{"num_hidden_layers": 16, "hidden_size": 128, "num_attention_heads": 6, "num_key_value_heads": 3, "head_dim": 32, "intermediate_size": 320, "vocab_size": 4096, "hidden_act": "swiglu", "norm": "rmsnorm", "norm_place": "pre", "norm_eps": 1e-05, "positions": "rope", "rope_theta": 10000.0, "rope_fraction": 1.0, "qk_norm": false, "attn_scale": 0.177, "bias": "all", "tie_word_embeddings": false, "parallel_block": false, "init": "uniform", "init_std_qkv": 0.0631, "init_std_o": 0.0, "init_std_up": 0.0631, "init_std_down": 0.0, "optimizer": "soap_variant", "learning_rate": 0.00681, "beta1": 0.95, "beta2": 0.98, "weight_decay": 0.038, "lr_head": 0.0077, "warmup_steps": 200, "schedule": "wsd", "decay_fraction": 0.837, "decay_shape": "linear", "final_lr_fraction": 0.05, "batch_tokens": 32768, "max_seq_len": 512, "doc_mask": false, "train_tokens": 108800000, "max_steps": 3321, "dataset": "wikipedia_en"}
Each number is 200 + 40 x the weight over the matrix's rms, rounded and kept within 0 to 999. Layers, rows and columns count from 0.

# gate: layer 2 MLP gate, 320x128, rms 0.194, rows 145-162, columns 0-127
# up: layer 2 MLP up, 320x128, rms 0.191, rows 145-162, columns 0-127
# down: layer 2 MLP down (transposed), 320x128, rms 0.177, rows 145-162, columns 0-127
gate145,244,185,193,209,252,207,175,187,195,113,198,247,195,273,150,170,277,157,173,204,224,127,248,180,241,221,147,205,157,210,199,87,187,232,212,218,181,217,149,167,167,166,244,147,161,275,303,163,255,183,191,242,243,141,228,165,231,168,232,226,302,194,227,106,175,150,181,176,212,304,192,196,180,239,139,178,187,214,148,187,216,146,144,125,93,167,199,90,164,164,218,210,197,226,180,149,189,181,223,232,224,171,129,205,197,250,122,251,206,249,148,187,151,155,182,185,170,170,220,276,194,188,142,193,227,206,219,175
up145,134,199,179,233,167,207,180,202,216,280,186,168,176,72,228,289,154,229,212,204,238,108,161,188,194,187,295,203,212,285,139,158,203,150,141,194,150,251,271,149,193,256,232,231,168,178,204,150,180,260,218,268,171,213,210,134,229,251,174,213,160,176,211,223,192,163,232,148,224,204,194,205,245,318,177,249,226,165,206,179,179,191,263,193,122,175,265,231,189,237,237,250,178,161,213,151,180,167,200,158,190,163,248,203,165,199,232,232,191,218,202,259,271,220,139,175,187,253,228,148,207,199,230,123,148,187,195,174
down145,190,196,212,240,270,217,151,228,199,235,163,193,172,136,201,202,178,170,170,143,208,229,200,214,263,214,192,163,167,233,187,264,161,198,195,202,190,203,177,195,208,162,270,186,198,216,172,224,197,246,218,195,169,235,182,163,191,218,117,160,222,124,133,281,237,246,230,269,325,146,207,228,238,317,194,250,169,212,216,210,249,139,186,207,186,193,264,292,152,222,235,155,161,145,212,177,118,223,215,204,251,181,142,132,236,221,250,155,227,247,245,191,266,255,238,217,200,203,208,250,193,182,167,209,196,175,242,177
gate146,175,186,208,214,154,172,225,160,191,251,265,233,184,195,230,193,134,141,127,287,219,279,168,178,218,144,214,171,210,234,182,145,134,234,240,219,214,171,228,191,186,131,135,199,181,283,155,249,211,188,197,217,260,235,226,214,167,238,253,181,117,260,346,199,203,173,239,135,219,172,149,163,211,177,239,213,262,189,176,129,207,111,142,227,172,190,128,173,177,199,221,163,141,164,218,237,218,210,206,308,190,166,149,251,190,257,214,243,205,266,216,232,290,223,245,249,127,127,128,193,242,263,137,161,171,115,142,248
up146,257,174,216,226,181,179,125,228,203,217,249,218,238,194,197,203,219,186,221,225,168,188,277,196,231,165,255,222,181,271,220,222,121,204,234,145,178,193,91,235,177,197,71,220,211,151,267,216,126,217,206,240,171,230,154,164,271,160,214,222,209,224,129,223,193,201,188,219,223,201,153,223,163,305,261,203,218,266,187,140,203,139,245,181,157,199,175,215,173,247,216,155,252,226,150,229,196,206,263,244,266,130,193,243,124,145,194,201,255,227,214,234,116,202,187,178,222,135,150,167,190,227,243,206,211,167,194,263
down146,208,96,148,179,175,153,210,144,225,239,256,226,195,155,200,183,161,160,176,131,144,237,248,164,130,192,202,199,166,196,209,169,228,164,154,234,257,189,214,215,180,85,178,197,193,170,124,244,180,180,206,228,195,255,83,193,230,185,262,173,210,274,286,183,166,211,274,188,192,186,133,179,197,231,215,202,237,237,201,94,256,171,182,207,145,246,129,255,152,217,246,166,173,240,145,253,233,226,186,269,153,166,177,196,180,200,267,190,270,179,236,222,262,190,197,311,184,147,232,179,227,235,222,189,207,205,234,216
gate147,206,88,175,290,156,236,223,220,181,208,150,249,130,183,187,203,221,203,134,167,240,246,234,236,232,197,175,239,175,138,168,254,228,220,110,155,214,152,226,220,194,200,210,227,245,224,157,218,199,227,220,223,187,193,201,188,233,325,216,130,273,189,169,178,332,163,224,258,154,189,206,261,271,257,226,200,222,249,255,197,160,185,152,164,113,179,155,168,184,266,211,233,241,221,195,215,154,271,153,234,242,203,237,285,186,156,204,177,188,160,232,199,150,239,149,169,250,206,210,171,203,202,229,266,166,244,191,179
up147,175,159,215,234,168,286,261,281,172,244,244,220,210,165,146,204,225,278,217,225,130,222,226,185,197,164,208,224,114,230,208,237,202,206,124,180,266,219,285,170,203,213,241,316,174,184,176,232,235,266,267,195,230,198,237,219,193,185,229,125,215,132,252,159,285,247,181,202,133,202,219,234,135,249,168,165,216,234,192,197,165,178,190,170,106,191,201,195,159,259,276,243,191,217,237,222,173,201,179,240,221,200,216,178,170,119,244,200,147,182,251,217,110,233,200,241,215,250,152,177,166,167,221,176,183,219,231,206
down147,169,215,252,258,189,155,219,196,168,159,106,226,188,165,221,149,199,190,172,162,131,249,235,242,168,158,170,235,239,296,179,215,212,182,185,194,145,243,241,184,252,244,257,242,173,133,209,211,267,222,58,162,155,179,222,180,200,313,216,234,189,170,212,175,200,191,221,207,221,165,208,143,238,262,158,208,240,260,214,233,169,201,205,139,258,218,177,124,188,314,209,210,234,99,188,181,185,265,225,143,174,257,133,234,267,212,163,220,215,236,196,158,233,262,154,209,222,157,208,250,181,208,217,307,185,184,280,175
gate148,273,226,219,228,167,193,193,192,243,210,265,268,166,251,161,168,248,154,160,249,201,172,170,156,260,185,256,121,161,208,219,290,194,220,221,156,184,201,213,200,242,187,202,192,208,171,242,157,201,237,242,162,203,115,226,130,189,141,232,133,182,179,207,291,206,275,126,231,198,165,152,209,187,201,240,187,167,141,221,199,136,247,187,205,241,161,202,182,219,227,215,206,214,153,201,214,204,223,172,174,193,222,239,174,192,190,240,183,133,181,259,134,218,227,244,163,228,171,184,235,248,216,278,262,147,129,199,192
up148,154,160,200,238,225,185,239,230,219,232,212,118,193,183,162,153,173,229,178,218,203,195,220,275,188,187,221,259,258,247,151,145,204,224,243,170,231,241,226,148,187,190,196,173,204,218,211,274,194,133,149,187,317,186,181,212,233,183,222,209,185,230,249,185,144,109,221,116,227,274,206,203,186,236,211,151,202,217,216,196,219,165,215,225,141,179,256,274,176,205,164,238,215,210,172,211,207,220,207,289,280,169,212,208,244,169,169,180,258,217,170,241,220,174,160,226,188,209,212,218,171,194,191,167,145,239,153,199
down148,234,204,175,181,146,239,225,179,182,162,188,210,202,153,242,152,146,217,146,175,184,229,163,224,337,138,201,213,199,143,202,170,105,205,261,287,229,156,226,180,193,180,185,163,197,190,241,245,175,173,253,188,224,224,186,207,180,189,244,222,236,160,229,244,175,175,225,194,240,195,93,135,248,232,245,241,192,144,250,172,240,198,182,222,140,206,141,200,161,253,234,229,195,187,184,260,135,206,249,242,266,282,194,218,322,234,187,204,162,176,164,246,198,251,219,190,233,220,188,288,205,214,199,182,216,151,199,158
gate149,188,214,250,180,156,219,166,175,209,211,225,151,188,164,170,269,191,189,134,244,228,213,224,230,201,179,198,217,240,196,141,183,226,223,228,229,192,191,176,224,235,175,202,268,231,234,233,215,157,212,236,210,157,242,241,191,177,248,216,176,190,168,197,220,191,226,220,202,203,150,215,201,150,193,195,166,168,215,227,157,206,229,265,189,223,228,196,210,218,206,170,234,165,183,244,196,144,204,200,220,227,247,229,201,252,246,189,205,213,124,156,185,204,243,168,121,156,197,173,179,189,180,197,247,268,187,206,153
up149,154,186,232,188,191,227,254,225,251,226,132,222,203,222,92,255,211,204,150,236,170,169,174,219,167,221,199,171,280,190,156,196,232,189,168,195,230,243,232,161,200,197,200,226,227,216,254,154,187,205,163,186,149,198,201,161,199,177,208,306,175,167,222,257,197,188,148,237,171,160,238,194,133,211,197,173,162,181,243,163,198,201,209,244,220,226,226,269,274,186,274,190,132,234,206,202,169,218,181,177,174,212,246,244,237,204,177,155,203,188,193,197,239,228,205,214,181,149,248,188,259,178,221,268,199,154,194,213
down149,242,198,195,182,179,185,223,219,234,158,181,206,164,213,274,269,204,197,150,234,154,164,256,222,100,205,179,167,203,161,107,156,201,181,170,206,189,173,263,107,259,231,162,156,199,221,180,217,192,169,107,203,157,147,164,262,180,180,148,225,137,200,194,242,234,164,144,158,186,185,236,149,241,168,168,139,193,175,171,277,193,177,236,192,172,233,184,189,288,202,169,150,244,269,224,185,196,214,272,227,189,208,251,231,207,269,168,258,191,188,211,189,96,222,185,169,215,253,214,218,253,152,243,208,152,155,148,299
gate150,232,198,185,259,198,182,234,173,227,156,201,196,218,234,167,172,213,129,177,230,169,190,250,176,194,136,280,240,204,198,250,196,265,174,212,193,214,231,269,242,174,250,246,186,133,238,218,175,232,161,185,158,195,219,230,178,164,199,227,202,204,181,245,159,198,221,266,125,198,222,193,62,179,185,228,108,266,228,145,196,220,166,222,184,185,131,214,213,177,285,179,195,223,191,202,200,222,253,170,296,216,72,155,141,217,195,161,205,206,157,222,129,219,250,210,210,129,147,100,207,261,240,80,239,200,232,178,171
up150,215,177,247,234,241,230,164,195,210,280,201,175,153,204,191,312,163,223,214,222,207,182,264,207,242,171,147,211,201,140,173,188,156,153,124,190,130,147,184,197,170,183,147,258,232,277,279,190,263,207,167,205,183,120,194,206,163,196,212,263,165,174,215,150,203,131,183,235,233,158,226,166,216,150,164,185,188,204,174,203,296,184,212,259,215,170,232,145,231,184,202,219,175,261,247,141,284,221,176,175,184,158,182,195,207,216,186,203,283,163,158,209,235,173,220,158,175,213,217,293,225,187,166,163,196,239,203,232
down150,170,221,213,215,225,235,255,230,100,180,196,208,240,204,155,223,197,267,165,227,228,142,181,214,169,172,158,236,196,268,180,224,177,227,208,101,146,241,187,146,204,176,154,272,293,183,195,180,237,220,230,195,201,222,186,193,156,230,209,176,215,261,219,211,161,194,134,221,199,152,219,269,193,190,206,150,201,147,189,285,169,163,290,131,221,225,157,184,245,186,210,127,222,265,181,125,200,136,177,208,132,227,239,235,168,224,165,179,237,118,159,184,204,103,201,190,173,185,195,197,172,244,219,219,157,202,178,183
gate151,226,162,215,365,155,177,219,151,167,235,170,188,203,192,227,214,244,254,282,162,205,180,191,171,245,274,188,160,251,153,202,157,193,246,188,181,261,184,246,279,201,142,139,128,223,176,219,154,198,204,252,165,201,121,186,190,243,158,172,180,217,233,150,230,215,192,241,156,195,106,229,219,186,170,197,232,180,228,191,264,242,260,153,233,233,207,252,237,160,249,223,148,306,232,247,174,185,211,183,177,267,143,230,209,299,185,193,227,199,127,213,240,146,240,173,262,263,205,204,195,163,120,217,248,178,94,210,228
up151,163,142,197,153,204,216,230,187,183,205,226,128,238,228,157,198,223,202,181,200,225,203,251,207,118,214,230,247,239,182,121,243,239,101,239,230,198,135,215,240,151,200,209,234,222,163,233,184,184,218,144,223,227,203,142,171,172,254,276,249,202,161,167,189,176,162,128,183,214,278,280,194,202,174,173,179,251,196,175,225,248,199,220,251,236,195,236,180,163,154,157,251,149,218,222,169,153,177,202,225,181,231,91,223,192,199,182,216,221,254,185,224,147,200,210,170,125,138,265,279,149,240,171,166,194,190,237,235
down151,191,136,181,161,115,195,242,206,219,185,181,201,146,220,304,193,165,217,137,201,293,168,265,213,277,251,202,175,210,201,225,189,183,215,214,234,242,217,119,154,261,308,302,168,193,210,198,134,220,212,222,179,198,237,204,149,208,141,235,174,177,190,228,211,201,248,178,284,217,199,135,184,135,222,146,203,255,122,207,237,189,216,175,174,216,210,206,212,175,224,201,117,226,142,192,218,172,203,193,187,188,259,189,179,241,122,137,158,228,164,229,241,211,156,182,300,306,224,214,159,189,156,259,210,271,162,162,228
gate152,243,155,244,191,184,194,211,198,232,201,206,156,211,209,236,212,228,125,139,176,150,304,177,208,183,217,232,126,111,166,222,221,199,184,213,195,144,246,141,254,175,272,202,212,286,261,133,171,225,151,232,207,189,165,233,180,221,139,181,105,164,133,136,187,262,187,170,245,230,176,137,237,190,154,209,207,192,234,89,249,232,114,167,198,232,208,150,188,181,198,171,150,232,251,113,251,207,236,252,213,276,165,222,201,223,261,211,183,206,229,194,200,176,127,277,220,131,150,222,197,186,183,238,215,224,203,156,172
up152,151,192,263,189,226,190,204,178,181,233,186,125,107,152,165,136,239,134,222,223,138,193,224,183,230,172,230,196,199,186,239,199,205,209,221,183,195,239,189,222,236,186,210,205,200,114,174,195,120,187,217,207,190,192,220,226,171,198,109,212,121,170,207,161,224,179,178,248,164,194,178,222,260,189,213,165,125,180,206,137,153,263,161,193,203,190,207,184,132,209,226,136,205,122,197,233,218,208,197,233,145,176,185,271,212,193,182,177,175,123,207,150,260,212,234,245,221,237,186,174,185,200,193,167,165,211,164,236
down152,210,212,270,189,225,162,192,214,160,146,160,265,178,227,170,190,181,169,241,185,157,148,258,281,205,264,165,185,93,191,203,216,182,143,202,216,124,174,194,176,128,246,259,182,161,223,171,260,203,160,248,174,234,165,166,263,205,209,144,141,191,114,193,161,269,223,194,224,245,131,243,168,194,267,162,240,213,237,204,173,257,141,139,218,92,206,229,172,199,213,173,225,181,197,196,232,188,215,184,206,221,201,215,184,197,234,136,258,230,203,196,201,151,166,234,147,210,266,175,254,252,204,226,158,243,128,129,189
gate153,175,169,166,131,215,191,233,172,198,170,185,159,212,205,264,173,224,193,232,197,193,277,285,196,211,183,232,227,237,147,112,176,203,233,161,150,230,207,217,110,131,159,161,206,230,193,234,195,233,178,221,174,183,242,198,235,204,150,166,131,167,190,239,186,204,197,240,313,175,215,220,168,248,177,206,221,189,155,154,205,165,262,208,222,243,212,184,237,158,317,251,189,248,176,206,245,162,180,196,170,221,151,205,222,246,187,279,185,203,155,148,210,189,231,94,183,211,274,179,178,236,199,228,198,252,189,220,180
up153,270,145,202,207,209,92,173,194,173,95,229,149,232,217,236,273,207,179,223,245,245,136,164,187,191,189,180,221,213,135,197,115,211,174,131,180,214,178,247,193,227,273,183,174,183,179,158,132,194,226,245,191,260,136,167,223,203,206,203,163,211,175,160,231,221,252,209,172,269,132,256,136,129,193,240,195,237,184,173,199,179,210,144,201,211,184,238,269,262,204,204,214,292,246,204,206,200,213,214,177,182,275,232,165,184,241,255,181,201,214,194,236,211,242,147,232,230,152,238,295,225,279,205,186,167,257,228,229
down153,188,200,246,239,278,158,274,240,227,207,178,280,225,237,225,206,157,244,156,215,167,183,201,192,174,200,189,154,183,171,212,135,227,232,200,167,199,118,207,199,187,284,184,175,221,243,200,261,161,181,123,185,255,186,210,187,112,173,232,234,223,285,184,162,161,166,243,198,137,128,205,136,172,194,178,104,204,177,199,162,117,251,105,229,156,227,104,249,252,221,214,225,225,110,200,265,160,181,198,229,240,203,280,226,195,192,229,217,166,214,195,197,119,179,159,183,136,250,259,174,278,164,191,195,160,225,276,192
gate154,239,127,268,206,175,166,306,255,80,171,154,191,234,229,156,175,146,220,203,219,273,253,170,84,153,145,180,241,164,210,269,246,216,277,225,169,186,188,189,238,184,168,135,244,149,259,159,144,201,293,174,189,143,202,245,235,276,195,194,162,171,210,216,128,218,206,148,115,234,210,177,216,180,204,148,270,189,194,74,176,173,180,160,239,179,258,132,242,203,160,234,290,238,126,203,211,196,185,216,211,220,283,209,240,168,227,205,238,143,189,304,279,148,164,246,167,243,216,233,180,242,182,146,217,158,189,260,229
up154,158,136,127,175,189,121,211,229,209,187,297,154,187,144,228,218,185,257,193,192,163,197,130,196,195,139,187,203,210,123,224,227,238,268,200,124,131,236,173,184,201,193,208,181,229,234,287,177,209,189,224,122,192,168,287,172,125,154,228,142,149,222,236,167,270,197,137,248,289,278,258,178,139,157,187,165,205,156,183,171,166,209,281,153,165,159,276,144,151,229,229,145,195,179,244,234,131,235,186,214,81,151,197,241,232,203,185,198,171,178,273,230,127,202,217,230,209,171,121,133,172,222,182,221,154,246,193,210
down154,218,228,213,224,185,150,174,247,164,173,279,200,257,246,210,220,192,215,248,159,169,263,131,165,249,217,238,184,190,169,224,171,176,245,243,221,244,165,199,185,248,173,220,192,140,192,233,234,215,126,185,264,236,168,164,196,178,178,185,196,207,149,191,200,138,164,188,80,174,150,176,67,179,163,219,192,206,198,168,147,191,217,200,206,152,203,104,164,168,208,200,184,196,155,171,95,222,198,204,242,155,249,237,219,235,111,210,203,179,244,180,152,182,234,250,189,124,87,145,202,189,196,196,202,189,221,250,207
gate155,171,194,236,242,227,250,233,167,167,151,128,199,197,158,260,148,166,264,192,251,152,162,291,214,178,211,198,274,290,205,246,153,231,124,227,227,320,219,184,208,169,208,183,168,193,250,244,240,178,181,266,276,251,201,177,167,240,193,178,207,245,233,257,86,229,192,278,183,215,231,221,295,229,154,189,210,151,209,225,188,206,207,159,232,129,264,172,203,215,167,201,236,193,264,216,189,197,166,191,282,203,208,140,229,279,186,213,102,180,159,159,202,187,195,174,280,227,284,204,204,270,155,200,214,195,203,183,217
up155,236,213,136,163,166,195,198,263,198,193,158,152,215,260,131,222,232,227,148,145,134,148,177,148,218,196,202,229,282,180,206,262,186,256,173,287,197,180,145,230,231,207,170,165,161,184,167,153,153,145,151,185,199,217,272,235,233,272,128,147,207,192,242,152,218,213,212,262,198,201,191,240,153,270,184,222,295,240,130,184,174,215,223,252,188,177,227,226,238,303,105,166,132,113,147,237,135,215,207,303,230,142,157,188,254,195,252,194,260,257,203,244,236,219,237,140,216,255,210,194,228,215,176,137,192,207,269,184
down155,188,128,110,231,145,211,150,248,233,230,219,195,226,246,160,237,168,180,277,148,131,198,186,173,292,223,175,184,177,115,179,296,234,255,203,221,214,194,195,298,260,165,243,204,175,201,168,190,224,162,204,163,107,186,247,223,162,219,209,203,213,121,201,256,252,243,204,173,272,235,133,178,192,266,235,236,217,198,138,219,216,192,213,170,235,144,195,278,207,264,218,171,180,174,124,219,166,162,119,245,223,168,177,166,182,256,214,239,200,246,171,148,254,207,167,199,166,303,134,200,249,147,202,125,178,144,233,213
gate156,207,267,171,192,185,187,182,200,232,183,185,233,151,195,239,179,234,187,228,277,206,225,238,162,269,193,234,175,174,198,189,218,171,178,208,237,256,197,171,277,269,192,224,282,248,228,223,209,234,261,178,203,220,226,177,206,188,148,216,251,251,197,174,200,196,197,176,198,196,161,173,164,179,226,249,226,190,178,234,215,183,221,238,227,134,188,214,244,254,228,167,247,247,147,240,240,194,275,142,207,213,187,201,248,214,254,199,250,181,251,189,171,265,208,190,191,210,196,243,245,164,223,142,260,202,219,262,148
up156,222,156,234,197,210,190,194,178,202,156,169,111,185,190,163,226,194,296,244,172,170,186,228,185,179,222,224,188,257,212,197,238,207,225,206,105,141,213,241,180,247,200,217,150,286,129,219,185,270,156,237,228,236,162,183,230,155,274,227,185,177,213,192,230,206,171,217,239,235,159,216,212,236,135,193,203,186,218,212,179,218,179,233,210,187,193,218,244,184,215,240,221,236,227,210,228,162,171,242,223,181,134,204,173,248,188,186,146,207,161,254,133,300,189,187,233,238,216,194,195,243,185,149,202,137,209,196,129
down156,186,213,276,248,233,261,217,196,257,182,223,232,200,195,216,196,219,216,163,215,207,174,147,167,268,199,190,216,150,190,201,155,158,191,158,240,170,202,190,286,196,155,182,223,155,209,178,211,287,182,278,215,166,291,227,103,206,218,183,179,178,242,165,232,157,198,230,275,205,218,187,205,170,205,189,223,209,214,165,193,217,198,265,175,258,218,210,137,186,151,191,213,137,235,223,155,244,210,259,290,240,190,258,139,175,202,174,191,177,207,210,238,206,201,224,218,206,133,151,202,139,164,222,166,215,203,249,171
gate157,218,211,196,222,195,205,186,178,172,152,214,258,126,130,234,174,156,280,177,199,176,261,265,210,221,153,198,221,261,192,138,142,248,152,147,224,186,226,140,196,199,152,200,193,211,140,261,210,209,170,270,227,186,173,193,161,222,227,284,241,140,190,171,169,142,158,179,239,278,179,264,124,157,236,185,175,75,221,187,159,212,149,188,264,201,177,248,207,252,177,134,173,159,193,245,179,229,171,236,250,150,151,213,241,218,208,199,227,177,163,248,163,260,206,154,128,294,182,216,222,163,218,142,163,184,163,169,149
up157,192,166,235,171,144,163,192,238,299,184,212,168,173,193,242,219,173,220,217,154,210,172,254,183,127,142,228,224,166,218,258,292,140,280,149,226,160,226,208,179,183,205,176,243,189,251,184,162,191,154,227,218,217,126,209,186,242,193,223,243,194,210,191,218,195,173,229,210,173,299,245,174,160,197,154,193,144,193,148,173,206,171,222,301,173,220,222,219,199,180,160,168,239,235,274,192,206,256,190,222,145,145,229,243,260,129,158,223,262,159,225,265,257,189,184,140,225,179,177,209,162,186,238,200,129,209,264,179
down157,235,179,176,257,239,186,186,155,193,212,137,226,201,234,194,193,226,214,230,270,154,234,215,219,207,208,195,313,271,167,245,118,170,208,181,128,231,231,241,198,241,231,185,218,258,166,251,147,190,238,222,171,186,168,175,117,230,260,235,181,148,130,172,225,134,251,163,214,187,224,161,151,169,172,187,159,261,292,178,131,255,189,205,259,191,191,145,172,197,263,176,143,193,201,218,165,213,118,151,208,115,218,211,170,142,255,239,227,211,210,258,185,225,201,187,214,171,85,233,240,138,161,162,277,241,198,265,210
gate158,222,142,241,191,147,242,148,139,197,225,221,272,187,210,216,247,149,201,251,213,218,197,249,158,229,160,226,195,259,162,146,278,203,182,135,176,179,207,204,219,153,204,135,183,116,196,180,168,253,218,235,243,228,202,156,179,156,209,198,168,215,255,202,148,240,181,245,158,265,231,118,237,153,195,204,209,151,279,199,187,213,147,122,161,196,151,170,221,198,165,216,258,176,255,181,145,140,200,233,216,181,217,197,199,199,208,186,154,154,214,216,191,167,225,168,187,166,225,248,192,243,219,182,210,216,158,238,197
up158,160,247,179,205,204,195,151,229,189,179,162,184,186,185,184,120,205,242,235,215,248,218,188,187,153,197,243,171,193,156,188,217,227,218,185,169,235,203,236,233,205,204,222,190,196,204,199,161,182,141,198,210,142,218,223,167,203,216,189,242,223,233,238,205,174,220,209,198,209,228,194,180,158,210,191,200,248,186,272,208,156,299,269,206,124,196,182,161,190,242,194,225,219,147,233,188,252,173,96,173,217,202,183,211,180,160,235,196,200,300,100,193,260,240,176,167,179,187,153,185,183,221,133,203,208,215,191,140
down158,188,211,215,140,190,221,228,225,187,152,211,218,247,246,239,207,218,228,211,199,173,226,190,165,265,186,167,204,220,240,211,228,163,191,255,214,195,185,185,174,210,153,196,180,237,153,212,263,182,195,192,133,172,253,200,185,189,209,162,144,273,208,181,226,134,204,225,296,258,212,214,256,240,201,182,305,211,133,159,150,129,266,149,172,159,214,209,255,181,161,208,224,154,174,208,230,288,225,185,226,198,179,151,198,232,226,172,176,319,150,207,171,209,188,204,236,201,229,135,187,171,203,254,228,282,160,140,110
gate159,216,212,154,212,271,197,107,203,174,197,218,197,277,207,311,243,222,260,208,210,181,215,216,225,271,179,196,224,199,207,202,151,197,158,185,161,173,211,231,233,184,172,192,211,244,122,213,194,271,216,212,205,155,118,147,181,159,208,190,164,244,132,284,142,137,160,194,147,76,180,186,228,135,187,146,262,198,204,190,264,201,196,214,224,222,177,153,220,195,200,274,240,219,202,116,215,176,178,237,218,166,108,166,189,191,232,200,200,152,199,137,162,238,296,235,239,208,211,197,192,256,191,251,223,217,236,265,142
up159,198,261,256,198,197,211,163,280,136,188,192,225,134,222,210,143,241,165,262,113,253,70,180,126,162,161,139,239,187,197,192,223,139,176,210,243,209,210,189,262,239,213,144,229,202,171,142,254,219,215,158,211,218,194,179,261,128,273,205,299,255,174,230,274,174,202,197,242,198,239,139,236,233,209,250,205,199,234,189,91,203,192,161,209,182,169,223,222,227,198,136,199,203,218,178,180,260,250,213,206,152,203,189,199,205,229,186,208,143,202,271,221,247,237,190,150,192,192,229,154,174,196,221,234,278,203,189,104
down159,196,185,236,190,206,210,214,258,148,194,286,233,201,241,249,203,199,217,224,171,196,157,204,301,163,243,154,218,184,204,223,124,204,182,177,208,188,135,227,231,218,128,148,257,211,95,164,143,178,230,236,161,179,165,196,106,301,169,166,166,206,196,172,232,241,160,195,187,148,262,177,246,159,182,274,156,199,178,209,184,205,204,270,180,194,196,118,192,182,177,209,215,191,166,64,268,205,197,192,130,204,204,257,194,242,245,251,248,73,207,160,239,177,238,161,177,196,216,168,212,163,168,209,236,190,195,225,199
gate160,240,216,217,262,150,219,201,214,135,205,148,244,176,211,223,223,146,145,235,198,210,237,218,156,205,255,186,159,235,203,220,285,186,173,205,257,188,246,309,164,138,160,241,184,195,213,221,248,236,205,229,238,200,182,261,182,191,266,177,195,254,163,229,216,192,247,235,136,205,207,213,237,166,215,244,195,176,157,182,182,187,205,191,215,164,196,227,213,267,184,252,194,285,253,168,215,244,152,185,232,210,196,172,154,217,159,86,243,131,221,118,316,222,254,208,236,156,210,147,133,129,154,160,218,207,208,284,189
up160,171,174,167,194,302,259,255,240,267,221,216,175,201,200,197,216,163,215,167,278,184,205,161,146,221,152,220,220,230,176,159,97,197,230,163,234,218,216,139,266,244,208,156,205,188,188,223,153,218,217,194,190,257,194,131,198,213,230,152,207,174,259,251,193,208,181,143,193,185,180,235,184,206,182,214,185,230,265,178,248,178,211,235,230,172,208,196,234,197,179,188,166,163,141,225,217,211,218,284,215,232,258,287,241,140,216,201,179,217,194,187,101,159,248,234,221,248,220,198,207,275,173,235,200,248,165,154,228
down160,180,234,210,226,227,201,182,265,265,177,201,163,158,219,166,177,204,230,198,219,245,176,159,214,305,226,191,180,157,189,183,188,222,175,163,121,185,185,151,280,190,236,191,247,167,168,177,147,127,191,182,199,218,304,85,234,177,216,212,232,169,184,229,195,232,204,163,221,228,150,195,114,163,242,254,205,225,222,211,155,167,222,154,176,214,197,215,215,138,212,238,152,194,254,253,274,154,238,200,159,131,212,107,174,202,196,211,155,225,165,262,234,210,165,105,154,292,215,224,209,219,187,158,223,200,115,136,201
gate161,181,163,167,176,162,188,173,246,186,173,182,245,274,152,159,155,229,208,128,144,201,163,179,221,237,291,284,119,147,145,123,147,160,201,229,273,158,305,245,182,213,211,235,209,247,215,171,174,247,161,175,168,184,220,187,157,197,254,231,235,234,200,181,98,203,202,221,250,225,225,209,251,215,213,219,230,185,143,234,177,169,212,208,131,191,234,139,203,195,185,205,181,194,175,178,168,218,192,187,200,247,195,158,248,205,159,242,208,165,100,245,204,171,229,246,163,261,225,184,111,208,222,256,299,196,200,202,117
up161,201,173,177,182,148,216,232,209,208,178,181,280,170,152,201,175,190,220,166,226,250,212,138,206,126,234,189,157,185,183,151,194,262,250,229,202,155,193,288,151,245,190,268,213,145,215,162,179,246,192,187,187,198,182,217,109,232,196,164,172,195,234,206,134,194,187,151,258,231,248,161,233,228,246,220,229,170,188,165,234,238,148,114,150,184,185,142,161,198,196,158,222,176,217,228,201,203,206,217,229,200,143,158,294,240,334,213,155,193,158,272,175,139,175,197,191,158,183,134,186,182,253,261,260,216,212,114,137
down161,184,152,118,142,243,243,213,183,254,257,218,177,153,199,277,193,160,181,177,228,274,132,216,221,264,243,225,210,234,165,102,214,204,216,176,202,157,143,196,202,275,193,170,230,233,183,197,188,179,192,222,187,229,281,200,177,132,179,284,269,144,267,188,205,230,147,249,273,196,160,205,195,123,248,252,182,145,196,216,180,173,139,245,217,175,98,154,239,185,239,257,141,260,206,151,134,203,209,238,160,285,197,244,278,174,111,197,203,174,149,185,196,178,174,165,214,251,209,222,166,281,168,188,225,151,183,248,231
gate162,140,154,278,207,143,175,185,242,129,198,221,215,163,209,144,214,188,223,125,245,213,179,192,156,240,235,192,210,156,215,124,168,109,177,195,223,225,225,175,192,215,142,196,175,192,204,165,160,220,176,177,178,201,259,147,113,275,156,165,215,290,170,279,230,234,270,258,212,227,112,210,242,254,122,177,294,96,207,184,150,188,245,243,192,195,196,221,162,275,306,247,201,162,253,323,212,261,243,252,258,231,204,279,81,229,127,191,146,201,167,222,181,152,182,162,242,179,211,197,190,176,167,211,173,190,203,227,200
up162,174,207,188,203,176,184,220,222,204,170,206,214,195,192,162,218,232,175,200,150,189,149,163,174,306,243,239,256,229,295,221,163,253,219,219,233,261,162,125,166,248,229,168,207,192,218,172,243,282,155,180,169,167,287,266,130,217,231,179,227,262,217,161,191,283,206,219,211,243,177,115,225,156,164,198,261,161,197,162,185,166,222,201,354,190,249,207,128,287,226,140,187,215,84,250,154,176,229,265,271,116,171,204,209,209,218,192,200,248,257,164,235,224,198,176,208,256,260,213,247,307,276,190,186,122,259,238,186
down162,84,196,135,267,231,119,207,249,257,199,223,194,217,229,168,221,203,208,159,117,171,232,232,209,226,199,203,276,179,244,202,82,207,200,242,222,204,201,188,295,175,230,199,212,278,264,197,213,243,117,216,234,230,158,194,125,127,140,160,225,266,179,205,197,173,205,139,250,259,236,152,260,212,237,189,195,240,223,156,185,175,196,173,231,235,114,224,85,216,190,202,231,190,242,302,157,224,201,121,164,163,198,219,141,177,244,121,299,210,257,131,208,228,178,209,203,163,220,201,154,189,242,170,223,206,227,262,179